Part of a small language model's weights.
Size: 16 layers, width 128, 2 heads of 64, MLP 512 squared ReLU, vocabulary 5384, 4.55M parameters.
Each number is 128 + 24 x the weight over its row's rms, rounded and kept within 0 to 255. Layers, rows and columns count from 0. Numbers have three digits each. The size before them is the row's rms in percent of the matrix's.

# down: layer 11 MLP down (transposed), 512x128, rms 0.241, rows 472-511, columns 0-127
# up: layer 11 MLP up, 512x128, rms 0.224, rows 473-511, columns 0-127
down472 089:166105136120121152078158139112136083145104117113114113149163134128113133122141114131146093106164138090092130146157152156134128120159161140171105102074122165171099099169094151118083167162145166125078140107123094126111147118128117138120138134126128080141126141129130148160148106172151125101153115154155127149137131148097107169130127124079121159083106151110117128124140125098125099110150
up473 089:091148119155140182136130064158145136076100171126096143118124132128146122158146129107101100132153147120147112117139049150112134154111095143148134120130174112127109121114122127120122131115160124116132150144093089148137138148138126120151165148140150102119155151145160145109141156106122158133174138156152134145167132173135159153169139130174121108188138118137138123111152079097109127133129
down473 091:145150139115156135147087127195131137140129082139131107117128112165173136127168137102122091150103125114162154144160162149122138167131150109116123120113153100113130125114092129142126114142144169107148119095148119090119101142081099117115127102119160124102091114150102138027148140137140135107129139108105138106159131154056138119094123111149145135122151160119088128111125133146120140139121
up474 089:160139081118117147104142102109156164102137138107131138127150088139125119117125113108131099118088126136150095130156085134101177153104148147193109126112133126125141079143112144110193104149096127125130144155124091159084134150122134119141147183128158110138129117132115144147131128147130151126109131092095122127128125108162106088137141097153071154102170121164114088101119107164121152130160
down474 089:102078123141138116100092112175128091126156092158138136120190186056124114098140146122125118064117124131112097140098167063114101116116094110122155078152140142117151099151142154151123145158146108120160104129111105120139135098110147110106125093131130112095112137119123144158113131123179119114136126131163146113101117122127125124128165123115120137132167124127128151123147113113129161166135
up475 090:113144102159102151111131106127101135129116101138116154142135151119113115149111166116123112128127155164139097110107115111090077130123122088129166136120117149139105170104136090123050147110114134158151104113041114145126129164140088126121122174137127142157134099155121164131099106144090093106123094139135144143108152129128164104102120117097135106135125109171176106147095118132108138153108
down475 094:143142135109117130122106166121067150091132137078167111120089149142162133103125084122127127127094073143136107091123129076123136131128120125125121080102176125151148160151125143146119155118128113154109100139118136128127145149124118150099136156113072136108106130118138156167103069140154131103126132170111148157130105134103110189074141122114129142125146126101155147156147118096171122120123
up476 087:111111115139115126155100056125124108125123129134164136154100104169105130159113163081114100123166104168134116097121129127153122068159152147129169128103103152138117088137134140126141121208158123132105132100147176120115121095114129144116141157144132122120121129149122114107071143156145102148135125147118180086136136121102158077118127127112154111141154105130154122152135098125142167133137
down476 097:118108140120092139113150151094099122074157133134147117131076129140144106140148112139169145108129126127131130134133141117116105085116144117083091074055108141123140134143121126170110115102127115147118156156089174108113082123160092131126110125170075157167120113142119134061130131131141160158144148153110138147107116103158165139119127119107137095112106124130126144103151138131110141110080
up477 096:095129103076167114104131092124116087100139107113093172075123120124138129154143158141119135102148161133104133113141104108131113169167147132183112194167124140102126141121136130103094143146114125165144099113140128162118159131140090106142160128144130176090134100090135129122141110111155135145082143129104116125115114144153178115121109131095103171141130099130100096118109093117110111119138
down477 107:123117094103183128163171133135139132097112096157122150104107166096151121156168106133119096138154141160138101102132132137145140157122098169127161121189104145098133131135119140133082118122067116134145129140160104116118108096077175127135140127151133176132117133125086159118127118110113172120120171136122162132141138104113163080127140116105149120134080174117135139134146133127155096139131
up478 096:115170133090147132117148128125114092170110132131139095110090119131109154128132129112101116147158096108184133116096112177133145153159098179160158087146152144098126128088128132130186125116159101155090090119135122160092130101105165114127146106125183109147106133116110082095104138139118119121142123092069153120112115120121152090125118160126128105138131154130142136117111115111135134112083
down478 099:121154127096109068103097148115168130112129147141132097130149115112137115152120153126104127108152111156200133145099092120129149141162153191136138094144133125109128133103123162120121100161133115156071118103140164085114120146153138129154152113096127082119151179139129097148106139098121133103139121115101140103159146085148145133142141175153132122106132154126092153106145116158141139086103
up479 103:111133067145125095133137106145162164128140141105137100146127123151142150098112132138119142124096110140110155074127116138120133178148129120113154102164101113114124114136124126113136137124114120128126124167155115188134141119093126158143128062108110169119171116124140093114119122119101142117133143119187117110117175110146103149115065159148136128181168148124155151102129097131136149065129
down479 094:108067113137167139152146160100127105114145118103103112118169123104150129166129115132126115089123073152144162112128107114143128130109150094110140165133108108123131139165136137132171130099109119141149125118111144133099119121096139111144109122157147129101134129151098118138129140121122116117180083033131101150090126076137152167095134130150129158135105092105141109144145114084124098145085
up480 052:123143130155129137156156143120075167137150125148084117149153126093127105091107151143130120163072129113111143116133119124093154093134123093137153161146141119126121111114082132126110108142178098163120152124103122131149102125095098125085152123073128145107158120110114115106113195153127113167145134133118142144144109121129094128092120099160140164148173147145138156072102152111133125149092
down480 046:136120188087089130126127113108145106142166136077110143093130113130117142143107083128116146106134094114097096144124136140121149123148133135134126108100069118157151157137150102108117094094134106118097113118165152140103123143104147167127114132160147087118137137118153111094162088174110120127152105170110097122115141114139151194083105106108096103120125151122134134120124110105067119149133
up481 085:132088116104126164121101128142163084138142170115110140200096110140148063088118130137129182169126179131104139141147162118175121118119123108136155157121141157139116151094115137143102105103110127101117124129140130130148124152122114132134112171099126169106161139117139114110163138138152099109154164131130178135113161173143144094130111146141146165104149177120124091125119141128144143114123
down481 083:130128146147137094052121116160073096111166151107173110105145092123133140124117103096150132086106101139164133122065138149069128150122159131100145146102107149107139143145091104141137102132173089141114135148117133105120141160132122128128121141129135130153111140155116101109117146141164084131169147153131119136139105130107105081104110162107143091114099145126135101148134166117146108127096
up482 095:136151114153089098155136111122155095113095157105117131157095093155132153086085152128104137139176104150143097139137118146144167086149123099164098130145091127137135136129140156133134112130143109141099126115130106168165161126131111136092112137092114120112101167128135133069098145131118102128164128117150142132117142073164116118104094178150143126151159150130150096094158124162088137131163
down482 101:107157179143147088094137160117107128158132109171118113119178121153132135140170112133144103139111105098115136145116141129109122129138122114110112153142143071159124118140156118114183151147156131102158114123098069175136113134131163150125141117127130134135155127138157138152143105110157112153080081105111158157105096131136091119137096114125147135144086188120123116134173153151103086123150
up483 067:136109120160073146121116098119117130113155161128076149129121128177089133133169099126107155122135143154107194108095148090158139143138108139117133123131133142122122129088149121137102116094105093154107118112152141123106133135118144137146140193128127124126134092133130179156128169129185147091127157161166148129131165091114117111086125144126141108134091188134112116148156122147156132147125
down483 069:159109110102115168164121155101163147115141133113121162103137078175121126110136129132161102092173160149118148181142094121126096153138144150125116143099156114113174111119126155178159119115150115113174108118137152136152107145139165136124117117145093088127154101065097104108097109135108164148114105102153174148114147121114123085136110130148145118115162146145120117140144156134135113105098
up484 097:103104133125156145126140145160135080115156165139108108116102101107143121099199146122106127134127119110079128122150091113140143167133111096107136150137112107127109109164120091129133159135158170120098130128111145146125129128126103117072147156167144106108104094130118127135165157147146086150159141129126102146086110119140164123098129163163082119171133119128101145192103143106144092128112
down484 103:098112136113092109156127151141159120164154144138111088122118110138122141162147146137138128157113114144130112086167091094141139145132100132115085108131170118129172132190151148149136105165157164162119123123164088135164124120121098116106141154144158121109126118160089087129121119124129160141116133131137149172112116143102156142124159116080131123139131151162101120184160175111135131094079
up485 085:136103134151145119088135119117169145108136138139119138142140130086178155076119153118136152146085112110145088117160168134090118123098154086150146103086146165117099128149151106060111100102101140126147136110128144141123108186136103137154165123123147098131151122112136153137105091162136095109124142144094121130099143122121156124184102134142160094138102085150143120114136097124120090128132
down485 094:114124111102132151127120130170094133105136084157155108098144110164109111126145079146110097154177113107101129103171148170150134100140100124079126125129122116132135159123130085160149133112120115123102150119155123159122141115143153115164156135167129159092121101162129108112113112105113152106149143133153158095189157119121144127096137108095159123119177075131081108157160116137129127104142
up486 096:131149120141091146147126099130183130114127146114152091088146122131128133095107107114144131132145160086097120113107119125117115131178162072110160174120146144109140109119126152102170148123098167146118135140131102134118128106139159086122109142116119147097083121156166123165144150186094109148131154099152111092157112135108127119092111152165130153105122123068149120122144103096093110113151
down486 092:140131088148168120125134129129159120138146101104153131092154147115113120139118128105152106128109136142145125152165106053168171147099124132141130101090106132131147123131131140133086117124147155097106147143131143170112158169153145103107123108144126142143133141067122129161127132141109186142124140072098103139096121134098150128093109129097137164100148152118123096079096141116063137123144
up487 106:132116119098109120121084155126149127131148101111089138092115146124145131102104184154072161154116101112123161050115118144136160125160123174183127137126095110126085091122132103154135133146132108169134088106138110099169105104142131105127159132124133146129168142148122126151137133116143116168111161127134110122129124137129111170124103123105131153211104138125146137132126154107113113115141
down487 103:082119163093086122109138136158185134163171106148145079138114154125134166132107168124135152139167091127123145134151138130112136136107164104144171123134168159119121125190102100099107156147106130155106110130137070114106126160116117117142147156163161112143138107120142153100107153111117105112105118135146128098157162126149106124111126129119137132181133097129167111181116141117130116141096
up488 096:097126098121153162135131132150113117151094164121106133131118114126124129122108143162126138152094150092121132117104108166146125121116134159079153115101171144139114160117142140093068137191174071142133134145090156140110104159123131120137132121104148144103124166155120117114086096116088128133088133180082176137105110157160132118117095149117128109147105113105129160146130107135120094157107
down488 097:121121176124140154106142109138107061124096115104146113127129092165090132117140131139155123137113132127113159164085127084132165126102148151106120082162177127091143134167130149170166136146121150162124117110136099125133144156112103117097151164074135135139110150148109107139093100121097133108148147117112151146124148127152136149146141137139122126141111148128175142124061125086086159148115
up489 113:141166123123146111133134088172091137130098161081116169108131127161127158147111097112138109092119124128128140099144134143124148144126112114176145103157087151085096097112136121119119152143137094118130104115144087143116120161119157088131110114146153133182155083091131114157148187160120091116109163128152123167170151101140103083139112162129123116111135160148149130156112149125117134157126
down489 104:117127130130132128195127136138118110115099135145175094098109113136125155152160144164111140120156148113141139138149112113163163109137109140120130131149078191144139105118149145137098122123178095141127194166080133099116166135129097144103104127119173128163113104149136102206161141128131132126138119158116110120113100122117128123162105121125160176129130099132141128136120130118144108088158
up490 086:112100112154104102139101132113131149107129137117138110125128087150123177169149137140111139128126124151100048076132157172126111152144126129150095136177158151151155152110157138128099134105146115102144120121095124133141153141154131108118153106102122129186110120072166092076134148154124102115103130125131139111132143147120106110125143147090122124131170137162073096109108126105139149136170
down490 083:133111132146133124125156123107128117094120146085078096107173119145159104159172141160079121085144104117129079111115141159164147155132111139132129141181152126175111171114128118155138139145106132124101081128128116162155144170113129125149136103085125151198153091123132127146119142078142142121128139109118124144134087129142151120152146150119120152144116172144109120135171155157151139149141
up491 108:133118126126121114071134100121169111144122121127150162133128124147132133137104183154095138143141112112075105101084079114135119123157138150089137112065102138096112101145097115141141133133093143090130119164152154148110179116112138112092109176137124137132120147157139111132116139081152094145129128153129160136109154146158123121163136178094144112110172133087155127149114094154129106121101
down491 104:115119151133137126167126098151164111130108180128102116142126119138144154138124129111129133142099141115137129121130114132142122133126152149127115150122133082092148100138135118103165134101095133129091131148124146108125121161113098110090096085094188195158102114120146099129140090090166111071157122113122142166110158130139161148118134125110166125110133160050139180125162110142111145102127
up492 103:132166126152140120170138139135125135106176165112121097113129119122131076115151120116128157082112148139149141104134108117153147137157127105123125114183154122111141100066083158130137134152120142152141122133167113139159114134121137096116133130130160125111132159133124152122132115172113088070145174123055153112119121117136144122161109098127115096081139113156058092107131118135133102114125
down492 086:159140088105128123135163115136135133120169133105178132120129103139135085099128115069147148080125074126126108112168118092131120134104093125068134116128165106133108158124078157143152159135141109152157142114164135148125135187124148158180104150121169141126105099148133113139134099131132128114144141149148137093109127115162174159133132103148124153109169137124149093122128134141111095101116
up493 111:105100139123141107110075150131183120143115128123171127128102124119136122117102176128087126115139106114088126097144130121134136143142097144137159123088113122097118135156074107103120118177113180134140111111160126158083092136141155162108147164185130132143107133115122156140158117133096120123076113152103133178129158153124116180138098135155107116133141153151108126096095137126135104165120
down493 104:111114137087125101125153132126104119131115169081120122133072146104155135089139189128125134101125133141170155180105136119156144151150102172174118129098100119147139095145110171176120107096138112155151136093119133107162149084130132157126135108108142150127165142109154134127105124092078142062126118150095137130114144123127104120139134104122148128092145122140118148130121111077148150150122
up494 112:123114114102151079093168095126139146160121119088126141146133111131157135176108078130087087146139145122141124129125093094153117151122115112099152107142079146117129161166100183087122148149191146116095120155117144134124151108147126124154139119116121147125158122108150106109095107115126154146136188094100114135160126118109097136164120139134107142125124123153108130134116083185139107135161
down494 101:159116126118122126149118062166150121113164111099146121137106103132098107095146128165120134126140125125093131156123169124131163159093159147108091154158151137120106130142126141063155134124134144159166145125108180161136108097164098146158145098144167113116135141100119083149124137094141118089156128144151082134126089130120134111145161122119144158139112149129137114146104126171108130190145
up495 104:139145173113146115144122084167145153140140150159150120109118131124191105138143107088085116128103125119139100118135142151135149148072171149146158135126126110118140137074149101151181138129129138155154123119105156179127109110121105147086152174133107118120113157106119132134126103123119116104161174123125152135079129118149100146163115112143108137112131121129102156080092111104141114151069
down495 113:098155077124129107099140163102154139077138118132145147118164136126133116099157141165169098126108119127163109130103094121150109115101129145146154122121135106087140144166120163117129101141086127145112150102137117140176125152132131169102156137153134126119172148117141126141081128177146133123108126128130107135070128108177132116114153130113150111116111127121085078179136139119194092131111
up496 099:110129113100095091176140109141127141118153090165107122102133107108142130114160097123118123103106135153149095106111122180071182130155116150142132129134112123106121163101071152122144066162124115152150104111099099120121131139093093107117156113102130132135080122164132107151085125128149132128161151107129142101167098134105105147108145149094110149149107120097140129118097131167103167135137
down496 109:124078093182125114104130109150175132093128148125117120151092125127113140137135097112115158169118114135111136162149188113137126123113131101077108151099155123160119180125095142176080136153126134130147118114110172176101168114109122168112151137135147135139104122160124150147115126149130133108107164149136140096069161150127114095115136130148138121125106100131153124121134153154137171084133
up497 109:110140090136093088138121132137146135153158127100132108106130155109151130143113174097126148102133126070086147113100114132099129161134121140149115104147120127099113129146138107124152118129121143145168134129143133160152105149097179116147177157102152122135147120169129074132121111143123117162171131173132078141142144127133046099064135134098125128089095106140120133119126146151131162140123
down497 103:121168083157124129097096137125155126122089148101104119130149143095132127122099078139155097089108095104112175108136116130138141126140151108140115146136134115065125188172110119122133121118148153140159151125159129140138133125092161160121163132123117095114134144113099100135156102116137152178125099164104134185125146126149136140134110181121117149136119110093115157157158137142183164138127
up498 108:062159127102136128122164108104139128106121115111138144104130096143158122148133154088104110142121115111155140121155086111115145165095143151170127122137082142103090141090099093119131161142123132102121160161150115180072154099102097130109147077126150147121134128097118127131096108106148135093152157156165131096178129119172132136150147140151109087146153152147104143112129116114143130148138
down498 113:120183111154149102134130136135111108096099102175150113133138139138101120102118148107075137154130100163075101138120130138120140155158085120113119118130083093112084110105138166099128131115104140093090115161131123145137122121163107099104146152091131100158137156133145150105117142111124077112117088117169098159102085132109122147134134113086132092133124114088136092124122142093127175144109
up499 102:137157066108167127133136104128170113129143138118161094136097137134129107143134133107109140107158146120167139123115149151140149114118125149157142116103107105169159149150112142144122126131157104157128105082135173162107115092138118129103174193126155149106105136117114158107141085096074123155193181131108109117145106113101162135141147139133119137104164102136127119130122080112112150123106
down499 100:111118163141161119134157143148144149089123099109107116147170105134142129131120099153125124138130146128066092131135101153128103127053105144114142132128144112182129133124118145127142153159167098128077151113091123162148127153143114115169136108111121141195094108118109122170126122155117136100160112139134135118155100120122101158091097102140133142113089097116167079147081113141146127141136
up500 076:141116130130112134137143163157157116134102143110132115137105173082090116121157120130121133089122150117114125086118110146137114087110137124110130140140111137147123113113121098147119121105129128111154152111113054123140123164156142154098162076162129102121134135172116112108150093178103105152148137142141080076122159137127117124146135131152153050091118140130121124117119102165142175168094
down500 083:122162156097136120173144088132128132123110094142138157148178153121108145123125111118151156160098113170125149193166152114178112142153130129154095136167177148186127156126149109140117157117150132138106113113124163100125131107141165120153169109122162146120159121140159130141140126101163125124112102125164179107115163120141123154150142135112079125147114129147156137136161117155127175132116
up501 112:107142124126148133111106146104079144141176156157116138146111094113098084102109162096125139104128159141132083134138111176112114149135151103116160155165109121140156169109139116116124128128124138130152124161142109097131108130131076119103167126128143114099106143152142122101135139194138136128112123077117118108178133137114161109102124195144142106094089128095082133098140134163144129140152
down501 103:163125131104162128141089108148132153099098101141131111147139136150123136080123109142115122118125115100155120134126125156139123175112130137142154080143129130101144119129139110134126106135146151112139091112140133077108093155151090125162085110100132090198122164147147142107104118129137084097112149155089169106147107151109136120154170170085120094114116112069128087107120127099137161128104
up502 103:127146117130127137164148147072136154141098140128159156129111110145134110118081115158113140138145202110127078146165137122145137124096140154091132077129143146083101132129118180099153099126139118126120130128096117120093092131133158105111142141141164125120130172148112117104105117125103117116099102145139135158099161163096119105100123148149127164144154108089124176087079128127138102140101
down502 099:119119102082090145139132176130088154145148107144130149111097132156174145102140132161094116098098162121124161125113065116142165163152174163122132082098137151139100136112089140166134107123153127152113104122111119120124197130115113098114175109140128134113140160110121129169113111159109139149128128177169111128150122151100158170103120147123137119121149106130094134114118137133128097135113
up503 121:119094081111124106136136121140143159159126145133132127087162124145132127125098102085127115115115159094133078094119136148095148122182120144152142140165152144123148162125116129136093123104076141096151079181126103134086123149098123108122153158133143105152160096114137146153091173138161161181149122113082126138140143115128161087119096115107124142148094155122127157145139130127105137104132
down503 109:093147122128132179141115098079102127119131139131121105111133095154115152116157168124129093097122119106135153117142126123120185126133137172142130075106171118083140133112128165132148109087118081110149124158158113168143141137163132094102072145129110102125141086097140131183085101113090127117133120130114125128156131141128141130107144098114156119109121118157154147141147087137084103164128
up504 106:151137124130134129149090094093117156187195110128130148103129136142134104136116128106095143137106163123121116108134143145118164146112174114161130133147120117125095111182135111102140138178144147136134099139126074110103126163120105131171138126119151110143116156135132122113137172150126099139121099103108073148114159173159142083120113149117083150131152108110116113158127098121166109166087
down504 103:158115110158154102122119161076127146109151103124142149142179163167086129125152114110139146130103114089174129081119146140182140129094177104102093078094130113140095150171144138120109153122122152149101122110095148127154112116099151107109129134109136113111131100100135135122167120124156132129148082143097135091131122134147110146129117138143091112141084115104159169151158103119138152107149
up505 108:094132150154122120105196130174116130172079139118133121153121150092143137103142084122122151100182121122099165125118150110077156170154158126099165176112135158117086122137154139094132120109135179154123122120139108076092153139146126098152120113152149134136091166129094146132149107152169089127144134134127129161147112106098116119126127140115113077141151115136126127138129116149129133131111
down505 098:117149166149145090117146134132160122139171148091095140120132139102153117086126098148102104162178099116173134118133139136124110158090126122103156158170150113145115124117141118127103150086153172157134153130167122136159140118124169093154135105154139176167097143141132086107115122098151152087103121134124151180137119101113131104133176117136123107096142128069124124144122150128121148101115
up506 105:075129129130130145110121164127147140134164112088149117163121143153143114173131153102124139109120135141124149138130118131064176152147128112112114158069146169118100118123110153115157114137138118147161120117124134110108111108180104120112168161121104117167126157128143135128134112164156164122123151088178167103191104131105113111151117136114160169156136141127128098111105082102144119160122
down506 100:120105158152165166124149182144099103121172102081141146145181161146127137127139126112109163155119112135145151135115119142069116137129185132143157121115102162158119109106138162130139131159115135138109117119091110149103148112141062115093127108118132115174130141147126141116145158151119117126153137109141190104152099123137130129152126105132122134153078130082114108127153102105104081136149
up507 105:133094124114150151091099137158119157123130144148114127225097170134143136109154118145133130111130139120132093099153092121131148194080128117144130152143133116144153129124163148142110167137091136133123065138108132142134136123094137140124140136109126126133130126147112096123109136120131141136118155126124142125144098167162102091135114141103162079144174143181128124109119132053111116150134
down507 100:098079102097170118155136114162136177111130113109136113158179159081150132126168125143115122133142112108144108126162096121145132150127167134114117158138134140106110154127168160150122151111143134180082131147124146128102130117115108160120103126148122114115093092179151101138179128117119140131113088127145158118098093126095116112107178136137141151187137133093078116126123133127119113157152
up508 104:122120122152127129129132127179115095167125144118118164091108104098148123110121142093102124196119163153107164113091102122115149129136094118143146123125115137153139118086129163137142122165148124138110132135091109126118091100138126105150123166165152116135122141152068108150113084160122151140200120140097131126149088138114110133133120094159161146103087150133118159079137089113132100104127
down508 096:146143144161119118141165133117121127122095133078127134098139115114173112104125123129106107143123081099112179149097105117080127121133125123138139123162153150092135111130124170086142106137129135118162097140122113130122153122128071143151130159119130138153125121131108147196138125089128183106167145128098165111141109094152155111132151143141098098198112113125147132077149141103120145095100
up509 097:090101097137107132090142105133128098076072091127154070102101128113143133167161117130093145132154161132107105121132119131136131122135092144128168152133144147137086127140144169127189085169103139118131133139133130123157106117121121119123126094099129126131131119159167125138141139165154150156145119115173140085129100139117139119112130153160190139129179133166138104104135111111105118140086
down509 100:141084146134098163119110162118138108122103133147117067124126122122123115133140109106093149126141158113089066134150154117112148162125156171132122130105120139113125128120079109156141163092112117131075114120096140135118146152117116163123077086099164190148132130136142137114119129166153139118115186153113122120112112164120083124150131099131153124150143082101152106125099123155103109141102
up510 106:121138104083134136131159110148142133111101137096113145144101116137154132084101107119125128122126158137092146051140143118141152110138089146199132144118115114135130115111159096136128121120097107134130136117131104139145165166156118146110172129138102127151070160142133101154142161133080144125138128147108108125127154167154129148105116117128085139111133129149113137120153059151068151083129
down510 094:131157173159133115121178128153100123095112098111129110132128111139145114108187097110139115137102138119128141140150116132143130102118115152136140122101084113100133121092154153088100085135145117110149145101170104060114142147117126113078126128140102096103115125120097166134146112115106150156123117133133144151120126127167125105174117119099147138070101134129122179138181100108085140129172
up511 103:112141086149067162132134066113129112113123152059153121120073119158102118124159094107077115149113118132169146119115167096125120126112099076147151091128132126142125142134128131126133105090113088123085128165166164109095126119121136117099137114143135159132127120127126107160144140104107094151149172113156095102141136115119122114125135153122118138146064143151124120146140145144117094119106
down511 098:113110114133113137108115112145102135127105117129136157172169142089128125115127149154142140133152093100145141139106149112060089134118134063126124151131141122071135141144118121125090146102097128117129129131187096159127128146142139165105115157149132093159094169153153112140107112151101109128112122113113104124103125090105104127084175174082110136108143114137119069160127117098114144116142